From a checkpoint of a small transformer trained on Wikipedia: tied embeddings.
Each number is 128 + 32 x the weight over its row's rms, rounded and kept within 0 to 255. Layers, rows and columns count from 0. Numbers have three digits each. The size before them is the row's rms in percent of the matrix's.

# v: layer 3 attention value, 960x640, rms 0.0217, rows 742-767, columns 512-639
# o: layer 3 attention output (transposed), 960x640, rms 0.0269, rows 742-767, columns 512-639
# q: layer 3 attention query, 960x640, rms 0.0217, rows 768-794, columns 512-639
# k: layer 3 attention key, 960x640, rms 0.0217, rows 768-793, columns 512-639
v742 104:112157126136112132176122138082166079114119114161114135126153098156152141149137108189156124112124161097120113117141144117160169155052173074150130118146138147094121141076094121068174091149121190124156140185149112146170068120164217102075105151152156094159095130077051110092082097125087093179112155125130102181149153176137160090100092166185135166140150096142092133131083146093083098120137
o742 102:155143099132142114110159139112140148158109131106121072122137144140136102112146109135050152111160067193140107189135138120143114111108117156109143150094052100118181116137154150164102146066175051090145096113093096134132173113086109117131135170121119098189078087140170156165144141175101110089133112087131202056110109121107076134097160115124143066096101106109141118178090102108124141175044
v743 108:112095106110089083081174093127146139147079117149174098128132163198166125147129097099055168086125093126136140128173149144182158102120200164151101137120103161129120102167174100130069113160136076056129093168134127152106105132142077168126066104077130166111125125166103095182119150117095123081148039120136159129123116088148129162088116117203085116133168134088149102089108172125166154132181
o743 107:093121165162132078126153188059188092092188150116132129109154125095131112091113170155187071100109131148146074097138143094097101115125097165077091092169180185160096147136122130135145147078122160101116151078122155113132131101121134089114154152126153114119087106090143150118129089101172073117118158102116102105106141133094151108124125152094123073096124123204070104165126115164105159150122
v744 106:159091118082073088132134212099075160212109150095147107149124086073123072137082091117137143142128111187116150170212125159154179117135117097172115193115109082128160163105119112125161142162115120133120131104078124074116113118119135128161049132131085175114121111174088143078111103137154153121137135114141179139149077091094115097127122077103103109182103099186148135118126160111119172160136
o744 107:108137096133153105079115099163161194090118142123165132131111119144159137095094144113118135073154133115190080115134126161110105191089093184096135100139175165129110108129141067178097134102129127106015116133186097163070160150145153155090138081145144116141112163147133175148125158111056164191107110148104057094162163089103187122108095141139191116079146159126109158144089156106116154118118
v745 105:156129141134115095127135108123126157154134159105113124111106111114108102131059163122119139121131128112109129104133138141162190152175130126115196139154126157117122096117145128080139121115154123100120152167151138063128112117131135128119131100113104108103127125108162107117083173104130135158102133110152106133148087152186098138156100032086084088079077104153080174171087025138165158111130
o745 105:122130103143117110035145087157123140107098080125086080133109150059108154118106084134149124125146143143151125111193121137087138106067202102144044081123153109114180191121148083129165152110096108151099124078098081137123148108149093111105126115162159115094120132115097159126183164114097087140143125153148161128165101130077160121099138148122097153142170160108148142105120152080095077095114
v746 102:154100102085118059143177072100139122172176162087113105153198171092092108103111157125179160137079145118108130119110097129150106145086104129116168101163162112114162066158159152122118108112113144094123141127116157170139137187087092107152166123153114122134091164132128118138138183120124135103171217114124156146082120193147134101189137138158135186121105085136140126138143116152123149147112
o746 104:139157071143142174136063101115131149106090103125197127087101118112124167101211111107118098168146096139112123153120139063186176092130146169143076109124152089109134138103114128125081165158172129172105102101161065105101144113155116160089085094119155109142133153127069095085092092153128167164110070111125113101111082111109161087096019130119119104119158139143106168144127113130111124099136
v747 107:174138161138142173137156191121120104157067122135145115180112082104136105164103114153065134145134161118112162195150130144240103100123106129152099117151111113129119143137136090176175184151085112094156092084094111168112139122073149113076135104120110150146160138121137138118063109178083155116116096103139105100168101132114154174177106121126121119174092177094148085125172114092109112140099
o747 106:136093121130117111126087136141122127057138148089137138115152177130154149115120132117183095106076094186189163088147148089128137138115153094160123110042090192170191089151045116153188160119104156151140128174161187130166144067145153162195131123104072115096128111154178090125137160088200102163133162110131110136077146109114086150097115141141140139104211121097120144089099147171168154140134
v748 105:121098086073124140141118135132160132153092156112140118130087135163100075153076095181073137088134089149154092074146140127152140164140163145135165103103200091123150076115090132104110098131137103113082084089100105183120128150092088143120101085075148108133153150155106130141132134111123139149124105141153144196179136124151155177116116125148120201116117150144157130149138086171117074134117
o748 102:142150137183167120177127117102099105117123102111130130163149091117129168105158160110163115144091110104124142191127093131107134096143168156112139093135110169109139166097173189143093111103196116135168139107120132090053139163182166092181111158186136093163090172074168156149163087139059135116190147126119087080127101112095120098153144104051156109144097170143096148164131051157127144084152
v749 099:110162148099130126166109108096130136113060102120130145157112181149138172147122130137115142097091113106133161140108069101142123126158136114166134136155103147141104085091137092131080114062139145119148096187180146112124154124123051133097104127164137139113148143227086115127141108138103116170081146150131182150131095163134175114116146049173124091058146092166157136073178164157121148130127
o749 103:113116159175151101082187107098157133190174102118116104116093129109172152112124102091131122132197114191162126131130176132154212104129147087126100105127111108117155079146139139164122152143102098118070138057136130139165136088129136137129162136168183097150109110094112157202160148141087152079197157128174111154139134125165141167154189145165103159141194107134135118150092114143085149121137
v750 104:147108121072143094120130116122094176147194139159105080176180124080123149115133099164155093119147129122106078168123090169137138171164139040114151142083174058180174184103096122117160165144112131096135135124110161103175090098135141134141168127147110051167080121117146187147099154124195111080104075118100146151083167129123160197116186136138104105160163106107127083114110095184163124182150
o750 103:120104114114136149140112129145152127112135097150111139104103122190133109145139117097083197204135139147203168136192094121123119087105127139094129064117121165113142132083225122148118091118153092133093088177156121109138147137187143183106128123092128130124109089133115065095180142142118142170141143134134087143140103096150146099092146168102171109076100173119119139175193168107166120114082
v751 107:116144096126118157135109103040122105123045165184093121076022120087140134115080087132145113162091092085154106122182110114071158169096150112143047084136187072129142131122141167121128097072153112075194162122109113116155119183161135147169168091087182142171063156110145094085104110115188150087094125111137131168094070105102177146117139120165129098134129134169149123106098141120109115203191
o751 102:145143108065080134136116101116137190149136058120094102137151103163125091169159134177088131109169175165130179129099136129146119024143120130103173176108097119113131117099101148200128196105177103091130113108091133135073150131161149085170121145163124123161187162150159178149168169119107142109173157131138143127165112123110079114123193128112125076185115119104098133153120099151190154078117
v752 107:111158150085116170113121123093137129140137150165125123077166146102127128105086150139133201111152066108126112128203132102124094138169165198166068098196075168103109051113098095136157132127125147185086114146143138170102148138108140144141087117105123171142166126134116185092129173069095170118077155108097174128116167101123114124114122149108183133109125179158128112164067143087098163091138
o752 106:092174107155130101133149133144097123144142129058097154164138148217110135085127065145147095172092161131140111119080133121068157168102135096096085164091153109135136199120156146087045141108152138108187113142119137113153149129034107066109096160162183091107109132141116086147073115105101134176134149066066134137129118125092156141138136114193112135094127109118125191164135118176125130094127
v753 109:192108139111102140138116118131161158149162153135066089107109091053168118111143108172143141144135133143092165124103190098067134111075170053115157115120136110146090104091158076177073141161159139132092135162099074126184099130135081160175085113110166132168145152086148129091101107166131129187081124145146137098113136114095137187094089093122155127106146119126179142141125109104154104164207
o753 106:160120162140193150199100133170086137104135132111128218125134147201099152117126099117123181090178123105107089152119109110167099125162089107133071132133079126178124126151159120084157145064081138146104107125076103187113101086088113132101187183092112140139173093134111113150092136088118141113139124165099153082177135142128156133121191161140072097162147145106108130157121102145150082121047
v754 102:097158171161169120112120160125083156121172131134073114120151136137134099155131099108094129158089140073078083125070170092105121146160135135111136129088109163136114193119110126150137113119121203120080181077121149139133101142106137094159216088112081173145140185121211149141155160113182121157065082145091164147046126101125176166147130138127127157110128117083162119132158178127141107196128
o754 100:090065155060090181201103052143081146100090152170167160171125097127081074065188143150152147090154156154112080122124077103137102131136122126182126144151078118121140065136163105186103142138127133160140114188142077099124073126092088127083174130122136154088146144147135116117105133109086162149171137137221097145250174114167139102115160140160137111143102113136117136099111101117061079061133
v755 102:096085107145138136120142205129143090117126149100140155062102110140171088155187117166180177114116094135113084169069157175117153142135158116094118126070129148152094125084124147122136125148082104120090120182174065131122131180142112186087125163079136145158118124114156082141162130125155080092130118183132115093113111141149171145116119119096136204177171132140115124109117097147152153141142
o755 103:165071228142104171146090118067115154124201126156074146165092121110097104167119110144158110128166131118152116163171046075164123127122070081150134172137095125143182131128107138123128169112192165120177144100104155126144149121138168119170145148167136103148135096078212134141098131122116109149187190096049102123150138061127133109109152155146154084085109134153076124069114119161166118107140
v756 101:169081141177115090086112122123091135103125130090150117117079166126103133169118106121166115178084166124094157196108166151120131078198176079093108128120131131185164128127140119121084111130134083079115103133111114145079129117134148113093092186118141139161118102163123134099180130145107067144131058123145018165091100129123084163132159144111130150162147128096129212142143135098136138137101
o756 102:162100154109175146201086153127120169127109156132139124176140118151200148143109167118091180135137055121150125110137079181136109155122080137107172151173120171091099124171137146165143129115124141166137153073152075082095183129170137124079107172084146146151115136126121095117126125122148177143142194121173150068133171131147153145082152123112173167128105141098117024115118159112138112162166
v757 105:070111146134155127159111159086083143114063091096143123111145149141055077077181069123078182090033105112129127157175118126139131198176138136170123059162121097130086124118145162138189118112113119171120101185104152150088152191143152121167140155148102088137128109126121206144144159054171120129132129125130220097108085135116117145124143106175098175120146125098142085145154101089170164109131
o757 106:123087156063083152146137091117215105173166176121161112129099164101154136127109119131098113165181134137155138127121134151165121115132137200107168149119130074088194076144151099174096115159118127098194093166147120105138066073123097167116107148147120153140127125150115102143125167122097143123141137136128098205139123129109111091097125139131092098125095119111198103102145168183147108100145
v758 103:118103120132179078149139148192125150088143112182114147142137146082096155136143159042080155059130136144147158137086150142074143098066146158169182142175065180115073158175124151159130164110126089090180124082133132088124118077117111131138132153117163109130132164159114081155067119092133101138122177072144135152136083104151093149099145146094066132101194137090092137144115088235130125148134
o758 102:134178153153094148116144121129131106146197139132048099083103160139145096159072170106140098144105135127114145141109117107173141156113111121083129129149192114074134075124109153129182080099145195138107121127173137175162162126205100082144123113148104139128154115110107160066099138137106194130109148136194118138129174145155160139140148108102125167189125184145172152143146180058141161150151
v759 103:130081108096154163151146119087112108147119202094152123134120131129126147120072070138202111145092122125113080177134147146125153167148107158110095151103072143124172071123141168099136128057159130121136112131126167084154104145067102117095162122148093104131167110140147219098174084124131069149107127124141119187094075122158159178096182146115170132173130197123111138171074196194132088135160
o759 102:133130122090127068164108142175144152105089102156101099094116112163074120128177150136053161129155138126161133079128119167156091183126120125140147122151189072112080124097140133184087125174131120083066122160124163132114074118144156156145126158140090137132133126142156117114102131154110156183117143082144133112150198076088116129108105106110178132105147094163136098159138124098140106141064
v760 102:169098106155160198159112111159076106119137106055067140113115086102151097122136171084131133169168180105134095152135173120150171114134138154126145198216099073115119114121097164123145087155124151173161177163121107126144126159057167124142084122146143101141077177117091108131149106130131135147053167182039114145140146111133146126201118135105092161095167140160145093134118128064143094125117
o760 104:140174131137139118122151135165169181109081148116080159163081170160125122149150156178134112130081055119138098130139123115146148073052191129092142106139158147135131140124088097113153135077167120158072087098160082075141078123110134122124147075073096118117165118111116177096125114139078132109182114068175148114088136144123065119152115166142138184115103077120125150134163174174080122125170
v761 099:058076072143157140144079188142110120118127114127145154136185134176082117139121133131166125161168149175140101140104160112112173148120130134163130150097114111054125113144191095164146096106119098151132087130098134123121141139158150103099113165106134128135125066095125144114101082153152140153140102157151050124126128143044111102117122124140121109182120187108113168166074093129109127081150
o761 103:179151111120155101154097163123162102064128159137119113108071082126117094093121121117097143033125091192100117203093091136158102133140118158102141099142115145146082173139119118143081158161076161142102181167075086088119133142129160120143145117156103194105137129194173142147109155145078108157120121105067123100156130089120096166149087135087121151108133131181164093148084164126163107168140
v762 114:061161142111128157134100132112065183120119174190118149099133097150164098091143134161089132128193086031123100192126152141125133113124172147143105136129124086151136190137137142114170146094053114173121123132077138115114145121107152108151096110096098209097131095167088163100069128187165110106082140110099095216138121105084174122092135133181187136100123165148142120116135148098096116105135
o762 105:162149159110171097152150101153139119090064124069190107171130125106118177119084141089178154084067125156184108141133131152151160126172100123123146100110166123123101054149098108132100107124153101108108134159146137143128121122169114164143136141138116071148122153134116126121131130125095127145138088134117166079084102136100101119172119108149061117162121143111146122162115109081131071107138
v763 101:175174129145106123149107160156118128089109175112222073148126160165154137096108113088125139124136112123139169107133131131141153130047144179080177092109173090144160178166185149074128114123087130108119152173129090124138158125120117064143109112113100159083123133110094125128126149176127136060123158145129136159230160136070190170130102060115157067188089137117123104121112138081167115059098
o763 103:146123105131162142102169135151120154144135097120114157161145143126093160162118106169230066130095129093082060180087098212091130135176126134106112162079114127151140151106105162162103213148128119137078088139078137115078121092153193087154189102162163089141098119139126142136160089137157147140131092114102105087044127120138075109148129156159072083064188123162084133106150099135089143143163
v764 106:106081182122120096128106085119160139157130169118083127108148132119189138140158106147150094151090155132168150121096148100143108125172186125126172091144147121231099081098140123149139095105171156120159126157107184054135139087148127124161170153106175029121130111144159139073160151114100075205091167105178183092170179189171119176104105081078087120083164077092137078154149149109149111149139
o764 106:124134130113162147109139131107160051075144081103115151142145132123161169099199113161097110091171160141064123120146125105126162110078093150093093111161115121145109181103083105102067116133097087131108140110103140150182120130161185162125109096077121140102138067155106120086158126160123177107054143146010097131109109087190181101149140154176140136185096139089109147123062117169110086104092
v765 116:125156148058169169119121164089081142111087080090146147149102113189124113139146105151120118137176181130155052183144162135127129107053169114123151117105148095121139137141141117156123084110077145124142072119112092151159149112109124174078143177132094154156101121108112121163156104182184174124131164072092059124127134071124114096135117139081069195165122097166161100100182105151200113104105
o765 109:162087050095093184162174115140118119125144200154146166067141059115108089158185087071114131147075163096108117126125145154109122122120070100109162142064094055118131131145112130129162182092197111137131208173199128118133098137088162122110178110128097144123110196129148175088111181119101141152128104223143143093144133152132110113210086139112125120153150135165083131142138120127070122134183
v766 108:155153105169177133144119137143023064131136182129136125092180126124099148164179155121142198095115160096144089146138106132095143148130091122109105147188095159111172154122100066150102160121183060148123132086092112070139107179129127108104092052149159101097124086166194146136105179087176128110160127151098108130116096144167099115139131151122179104108172126106082054132136088041162162154130
o766 109:116189181099069110094091172091216204141131118133114120181101163117162138130100079105160112103072168144175207131123103096121108106120178140099131165133150138097084127149119098123170108171091139088115157125178113109089127105110131208130114150132163130175135101064114151123066128163068148179108122128175118130093096074162118083138137138048146145088101119108151141128163090158083152104136
v767 105:149207187145089095110153118148161149157066087126115154167109099132158104116171117122103141188162149113106099084123143117062051130082146159173166143105147158144093107093107138141120166192111159110132140142187101147106144087147120090105076127116124172107068165136120101124181114127051117144141146087170135162147068107132145123058098080190215124115124184134109161178103146143126162104127
o767 104:140084107185148144136176141096120090107114143120098135121115146163137156121115136119106136109107100153063148151104097175170100111178131098119071108066062137102166143141105108178137116095120133158094133128044139121220135133062109128167119152091136114138178125201103123154094136119129183138154103118138097157103136166157116201105123150101059113156132147131193185151102126144104139091148
q768 083:144109070149121150173127057193110127124088182115148133137117113152204107193060133153110120133060146144081159171137097114137181117106131161097072147094125112119106135046151155098153123184113144147112201191136119156174072118161165099084138106106106137105215144121135124132185124122063075160138132155075144142197131082109140087183121160181123156161119141120168107159093111077167116106124
k768 081:156142125127116121142170180116105081122168190123117131149179157138197096162104147096128146113160113129095083140129077134127189143071147121116184180084084064079166092091164166059094165140101147126097157153154148148147048107139151117100115149054119104101077112091093159162129107168121120176132095145181155143093125066123142120104110124176183092116116153114120144118136170126115129108184
q769 090:143074129213042052159109120157120140089086177111145122133151128122167103154146109119142144171150129168129176155165098122170092125096178126146135131108157043089166129172112153141142187202101153079218144163128174122173114159106114141151152080065190173126158124121170152141127079134100129153131188153073115139155095099079080069170165120127169103128119164152156124116106202117126136091119
k769 087:116133081109100080184112176054139118163096199115179108141126129118086134161137139104142109119116140188178117159124132143143068153104140164074097146162136095156173106134128159153101144133118175105115108090138110128091144076091132153160133141097167080113123183151198167150139166167157055110147090131179103144110178113127144105125160152160143116155153193116093156138154143070138114112082
q770 089:156145088133132090150150107097102134109113090137092150102168046146103138080129195105126088134096132125120086152162117128132147143086130126146124190163128132166151084131177066167163108144120076097093138092103109157113149177126109103185116167117128024168147127092100086101146102131102103146147084100127147180102160137105101133074145154115146151125150162175071087075096121155152133161179
k770 086:139116105114173085168146127113144115096051098085112134088142083119107178101171152121172094139144099094167119151191176144110127165111134146156105125131139118140069162154122078182127106123155106208168116105093119099156160184190122190103171157121083102192175144118090159091147105179093091123096099087085092208148135160171146123061146133157158105113162089119082114152089182109116103156142
q771 090:085078158138143122086136156147165150116131173098092103178132126134078122123118115166153160128093084122142095100090116131101143133145113133120166099109155178094191109128121146060132088085105177153089142096122117126144176166146163093093105124144133168147103125152136158124098168177113131070114137088137108093160153121114187221114164143119125077124080176151122149142131113246084124139119
k771 097:143159187095126161078150136140172174073125119109097089125071092171177132125162044141136158102139123134154122109097162128094200137131123164165116144148148184160134154152169100101099168144111088061110178132149154098195167206080131095117178128209110101093146139136084157049136061157155124141153134137129135103165158080086103185103121104139088124176139146121136054161149104143094114098143
q772 086:118146145142117133141165161160124153167089100132104161090142131078146059109078159129081133111125125104168162118135129161198094184143121122150048150151175116128176166098174105157076137144155102201128182186133143144079150097156090157086111147163140087094143165186103152115116145129109175077123155084127154186157146149154126088078094166157099101081154169132134123149127125148155122119165
k772 082:121126129178118106111113136186099167189100098116142131145143130119103124109069138114101051093111079123146149193152155118141110120120126126133121101134144109093140118133082101142103116083120130140187136121153101140060143105114068161154066143148148128110078106184114063100097123178101083108142188138124172218115180161112133102135127106133171089120177155129172087161095120109168161093105
q773 085:101109174162125100120105158155139187137137099103091214133134195100121152088174076152090086092123130125139107073148156178186124116106126126156065148116163097155192135094102132091117159146139205124185070150150131081124171160171160122157075176106088158136138170163116104127136158121163203123110132097166073083143154098134151145118097124121168131069094127155143123097138170142160099139168
k773 081:032213094112129149069144119130172101131085084069165104076135184098097113145141146168131160148116074119146126130108128119143123167109104147089096100075146142091184093095143054138142120128109107120143097132116113140171113165185196162174094179031117105133129123225190145176082093144100153110151091080136118056166137140145117136170109115173168181079086086146087099101167111089132102128121
q774 091:114056166096123155162116122071120141139145149178113182121107126145109122170166147168142171158140115107130111095126108132093135040133125165078064129159167111097142187178095137182149095101160097118125122136082123098084240122135115098051068163111120096083136130145112158139186110105177135160140158145119081136157083160108154189126093209166129116157122121131088132071125146148112160168121
k774 090:165175126109169167076142126123091180111136116065149095121168172125154127127145131079079180094155115113200161144114114149221117100110148106124027109093119218153175136168176088080144129108190093141158145134100133198070142076151139167143096127129092103200151080073087150109160118083140178209113131181141112141157148133142185111131104168117142187147168159169125128063119109121122110151023
q775 084:101126124165108204163084152170089164155116121108129165152161142099144116039125184130132117125067051100161177129112121153071137114095114100117118142156134177150107039062071112165122116219153179103162212116176103127087159102132125158134116135140136108126082134148118132129116110121096133142134113202134122192122127215099143146099124158174109088112187179092174091099118147160142153098134
k775 084:121128179133120197138110178153096140162084041168099070075164126107140137127075155146159127092127132113149168125114114197086089096104162088078119136086165137126099119133128094110122180109099103147199184122190125096184114134132094150161091065184175155128092156164143179149123134105077093119143194146143076119141100120133091153109041060140120100087152183131130196147137113156140112133133
q776 091:118190144130116133118164113132048129124136093089132173075106134145154184091176132125157095157117178151104126107086160116121082129079085150093194133107139072152155084153123121124131119094125116139109092085090096134120146176148106132130094074065143100206139149157148123114133165076128103172191111157172102174100165119139109084070197108099177121091120069123152116147151152090106117114127
k776 087:158114138107112063155107120099081106135098109082165149153123136118127127117179117137141117157125119192108136140130138147102138157123117087141085098122141104119122070059116116204154073134106140202145129126208142114058174137161155119092154104099049083183133151077181095159152112106096099111124176170121087166101139116126072069113163098149148140143103101147114146155117105060133139162114
q777 083:177124129112079104150066135117123187115198122071075127151116179111119088138175079129134141142135126118126116134123136097146119152107136145133163169162082161154153087131120175139080190078111133112168173167125141177128078142177168139158136106035095127076108133104157104083095076138180087152140143140148126069136141093111151143143175137116167145147125114119162127110086083137097183134109
k777 080:088139059047112095168117158105134162131129146094126124138130090128156137100149112111157121165156058149141116133119117135155061179121169192091142144175086106088172137100117112077094120117136117106069174145115099049150116176137183138186099179109094147108077094102101195139124094179117120126138136074128129108154156111179149133166100138109143065126131076132097095168096083105105102106126
q778 089:147110136129150138108093107041152150118167129093122146040117168050108128111173163091186083154166177176142088159068122106135081150145131098130070131167165129118141165215156157134129132069116137084085077145111184169122144117155152117113100161156132142143100114144136114117096171118125199128119142148106077102115119191137154142084188138087131103178137110072138114159095146116106164120132
k778 083:126157163171138126070106159123139140110090086181093146109142116174186135135169138084169089080119118122165153090148129071155111173148080138099098135123149170178116129140118113105150155124143145134123115178156144132086181218081182114154152155125127179139125156155180138062125138208176123177127189156129064155179117153130140150039110147107130134144121081124129097119127111136097126065174
q779 089:128095083135141085099106195129149116156084089127104112190088205135126177175147072159069167135138110146172129076136107163123159113068103164140127125114108141149144142126117178094118091100121137128143131121161120089135116116129077148079130187094150133119082102129170134135171123116142118123076168130168151076111199108124147132143152153150149161141159173141078138095142211104030100110139
k779 087:118185131124151099169115086126083063149137099067196089169153115107164139088140156154117089155162135117120127128112123138155132160097045165174122104156046127125098133125126140098110131159127139110103132129104125094082099123063121075106135185092178160156103144126168097128202111118150146140101117138186129066127112066075125046137156175169116070182087121122126133145183085098057114103136
q780 087:128164159070127135127085114092138120131174150179104112067121160133109081125197119120150057129089099133206070169147125158155109106116118085097106130108145100116098132177167121104143141147063185150162142092125081160114060130161130063105136216148130133154026116167196170108139114109118101144106102072104129111139108180065129206098144128152110123101163122104149124105137111093114060136147
k780 085:139183112138105107105144183129107108131157140198152055081195142091144174106117153090114115092107112126127109108106116132120142135147158136101060093105097121121080155081070073174123108150089135143109118126127159166121107164153114133117155194100149137114123159090132109113077157176170100115093151111140084144065129147077127142165135127091093231107146140083160129096154120130126116164143
q781 081:122113100164117142174093137121064128084071055186088184116136168122127131103128153057165109080132180156127155173134147120146166123100123114145126129177161152139176076074143088157163146124105124069148129124137180117120118163142161110084152105140080118121149118076058162023088085063155149173085110076126094141131149198182084185076120164105118113171121138157090134094075130101055189154101
k781 077:113099154128114112150083160167147168130108143161134109185130124154063112140163143113126172138132218107122135152183156137145131099056140123071111153121188098098139202109145108133108134157060147129097181101149169137115123210091084155065112157142052068133159137138108153163162189071152148195107085109130115143122146138152113171083135141141127157158095139079090124118159168136158166107128
q782 081:130153139066147145105095061130154102098098140117089164149151154197126066167089108128160144149027090096114169117128125070061145081127072159177162119120131095135124097135116160135128137110109127121103088133141095074125122103120086129110164059144132156125126108101147130081101049142114138159111093185193144139208156084155141102144120156143109198087134185176137100121151147146165129146080
k782 076:139143177109120160136091114170099067121136118166145161108036115156164118164215134164144146134142153096167112101165126114088162103127183177162144104149130116133124144102117151094170060144133114117120144074154133145116137142156138093106111137176140147067169129143140192134126124118077121095055098104174112095123154160149102127166094132146176126095081165121113090135154143150098137168150
q783 084:108151160165141131090134098236120114198141109076130172199070119150149094146142145111101161146082114086131118096156140118151118136203122150110122120199095136116083161095146133073171143068123104118137112167136120100174173120097114122091153166127076099148124023166144132088095122138115195119176056107156179126163097134112094160110155169109099117140162152114141131159085155121159123145100
k783 084:087106087123135134091078117131085113133104129138105150155114141128137090126140107099116165146085130069085145132082126119121141130141122153173160153134094153109083096081158150138093118093086161093073084070138140174138106112050111132133123153195133150110090090169122174142159143063139117094191093120129169090156072084150129158092115061111089094158095151120114118112095135138140132144089
q784 086:205121088154132176114119148095105169171165115160109052105143133122165125123161112133154139059115143127095123147092081148168161157132112153104127068109118098113158172107174179050189023108146099070160107082189119106117095050172099139136182115160118175106175167131114095098129151127145118124166245180177133141168145048148147112144123139117146164123133102183148145131101106113123112146134
k784 088:198129117185133057119138129110186128098103174102211097169138053157122079148106100158094107084129096103124155117119139077127189078140096104134174159152136164115178184154106142114144120171143062100101089110050151124149169079142101127066178178166121131089160088050128102086146117162094177123117163170136120169153120125142092114166104125051124124162104149117115100116129107137072068149117
q785 094:152172122135116115144091152126145103129132115095132152180164163114159110127096142188157117110168075106105147097158153096134064146069150058094109197115118133174057131119140087158110159095217140086148142091138156154096124149107091100186100129104211180145060123125163109180118151138119091087101169153124142181045145139101179097115180183106157102079123199180125145124084077076115116114144
k785 086:171154129119107151115110166147129116130158118119107181151212219110181137114121150123160067133149084115132084102080126131163092148095174086130118096113105086115087120130125109144117151129146159116197151125115130152102071125096125087141101182141119195143135140142115094093108121086115124080171163116098135143066121168167141124103171174112127115129108133103112166111124156162136090114139
q786 084:132146068119042113159174104129132113094099102092099172103132058137189134129111083125128101133131160117125116140179130104138122164109081100134140151095155118123065162137139132122150170141140189198163111126155147123096072148108142172135137098068161144145154091196114159067169094091099104161131163146094153129162157196113109155097112123139115164053126118144166110129143060145086090206089
k786 080:082124120098052120118130105145168090064116159154186200162169092116057119120116165127148115114173063120149178131160173051152093150089083093076145169067142103107097125108116139214146143140123176150121140165098133149075170197130218162150113133099098123133155150131165157183102141109152151116137155089167154061135100154109114103127148122093084126094088109134127153092152130103143141162096
q787 091:103139114131088120128161069136156070095145117155096094116143115145117184154138150163170152130102127117161128101037120103137054170097104144118193152129121141168066136096105060145149114122167158091114172062081098083086125204156124152160120145093142125106130011108128130100115104148143167152196117075091107167135170134158129162159130153153146166159145107130145163168117170125132081029159
k787 093:168103150167097157104179117110124112153109165154125104100131143116151094103177119137131102160153098129135085088100107154117099149073135138157156162070113087088115169129137066082135146109148125127182171093149215161213216115140155129109123144098102110103115075086125130136149130148109088099151130148159126153105165112187099127112160089199089161090123185180137193140089160118073101119142
q788 089:157115122085138139180176160098093161158128119133180126129135132107088105116116147113086117130099104218146135103084142123159114167113081156119154117106160130166083154178129101141147108178166190149168119124156143123079113105133137112166142192133158189122107147088103119173135104056147177139147140107143122095153154156147091096161080110118110153153169085117141124120161158113160153106137
k788 082:165181121133116104112122138139121127138147079127157115111142093150107135083089229142131171175143114161185088114117089176116065134122123137128091130116114112095118147124095111154159126157141193156151122156144180120107080121113127151157129129108103154116073097149153069152114151130073138143135155142105135176172143190110170141148091141130083193174140068073109109180169131069084110086119
q789 086:142157150202118096145100102143122100095129108138152148158113131163197162094084106118082147145113163181096172154128124151102089106095164116161105139080160112140155106082172150109088108076142109069092181133179062082112173144094122159135151128084103073170087174124119092160149105172114127129141162175119145098127148187158077111133113118122078127155087107144132144114149089091134139117134
k789 086:114106125168115128180093124154184119175140147095109104121196142119154135162098156109126140113134153103128128101132163098126084171157137112130174108128146093119171091147108115166134139158168131113123121136114127097104115171145149159125149171084093066179035152088146105139137076132082119189143133115192116100132125196160172187126098138122125163109107092150195108206121088125205144159145
q790 086:120137130128125186107107092214137133143096114132159166180115088074125102154078183105136132119139146161120113134122090132137132066136166091087178162133189079163105106115139148069097173151137117081136097107182098147150099186195113178113104138134115101132152198132143074144115065149121205158127168144102113159153159108165130111140123158196174144109082122115122080183156138151165159141133
k790 080:080120126141111129159133095128145113077138191103091068205093098160069166167152131141081157115089141096146119141126101179158092139060131148168132168139142141172137044136109139080140118136096089176115146145178131106151080104132115166141110038150165035138160132182117143120133147151122125075089096140146177138197154164138137050209101148156181112106097137101112185141145136082148091145126
q791 084:127176136126125197102179148138094099076161135093109121068148082134120130142094175095130133216142156153110098129161109166128115139125162154094179184142145134151218112140078094137114098117078083127036162152134119128151181135109070095152091115133134142132112143067127111130140115117131117137161152088082181043153126084115119107116126132079140103116070116151145139154188116147146148101096
k791 081:161114109140157135080173183075156082118115130118127121135088159103077118149083110088138183142091132089134086139095085179117159108135149168164142171168126196122098088141095098066073127113130123107124124168136095094125159096096085131127160172110113109109077135142121097130076144109084129123131165103078111065177149147063123112141096137138195096127117148150084178160073122224158185079102
q792 082:145119137142113123145096118126129105168124199099120094130163116120062081113147142129108164192106120130179122104135137128152113107101066158139144114149120055163091097139127088169105167110150157172166125097104078132128107147163130134173191105113099094153100108188133135132142193116047159069110102127091134141113067082129180153163118150102133177135139132073118119098141128156128157192205
k792 080:095155096128142129112101079133182121089155080088210137179166139130088155109198170081208122117107119153144128146107091142122108130118075205176122096135121109146121090100141064111070138053136160107195167074138181121121174139107104086109124169106176178163113147166139165083129142102151145100170147144134090115105138138117151103148111167080113176165148105161128105142106107186073112137136
q793 090:112100106155127122133127077096115097168130084090092083097107142073141080186048091082098108168156051132140106156095105126128142137129112164149134147114150142100155134157074131111135113110119102157114149131149133145157125113169084173115126086164078154081180130135084094068151103162121116113143153112137131112133097130089129148114147080117094117109128111119163065137125096117148115140186
k793 088:126160118149103125131133094136144141130161138095152095167124145119121108151099122132174084167115084033139112086078053129093115184123067132150149157192146155103188153141146135152098138135112114133150174165117122105177143151118098111095128166116164168098146097136141118112186089168126195109100155154099148089149165104133144124138126164118118138113171082139112153126118027062112149161189
q794 088:067098141154190160165081116212109134106124154108112155115098108178087113135153067137121185162172151132122125119041090187134114136151079129138102122164132167180104108080115090172068096119145115120138109166090103130110143125161081133151150101126095161186138134112112085099148162146076135134147136140168168128095154103090074143133131147137165142134128077060110129157098062129207176110120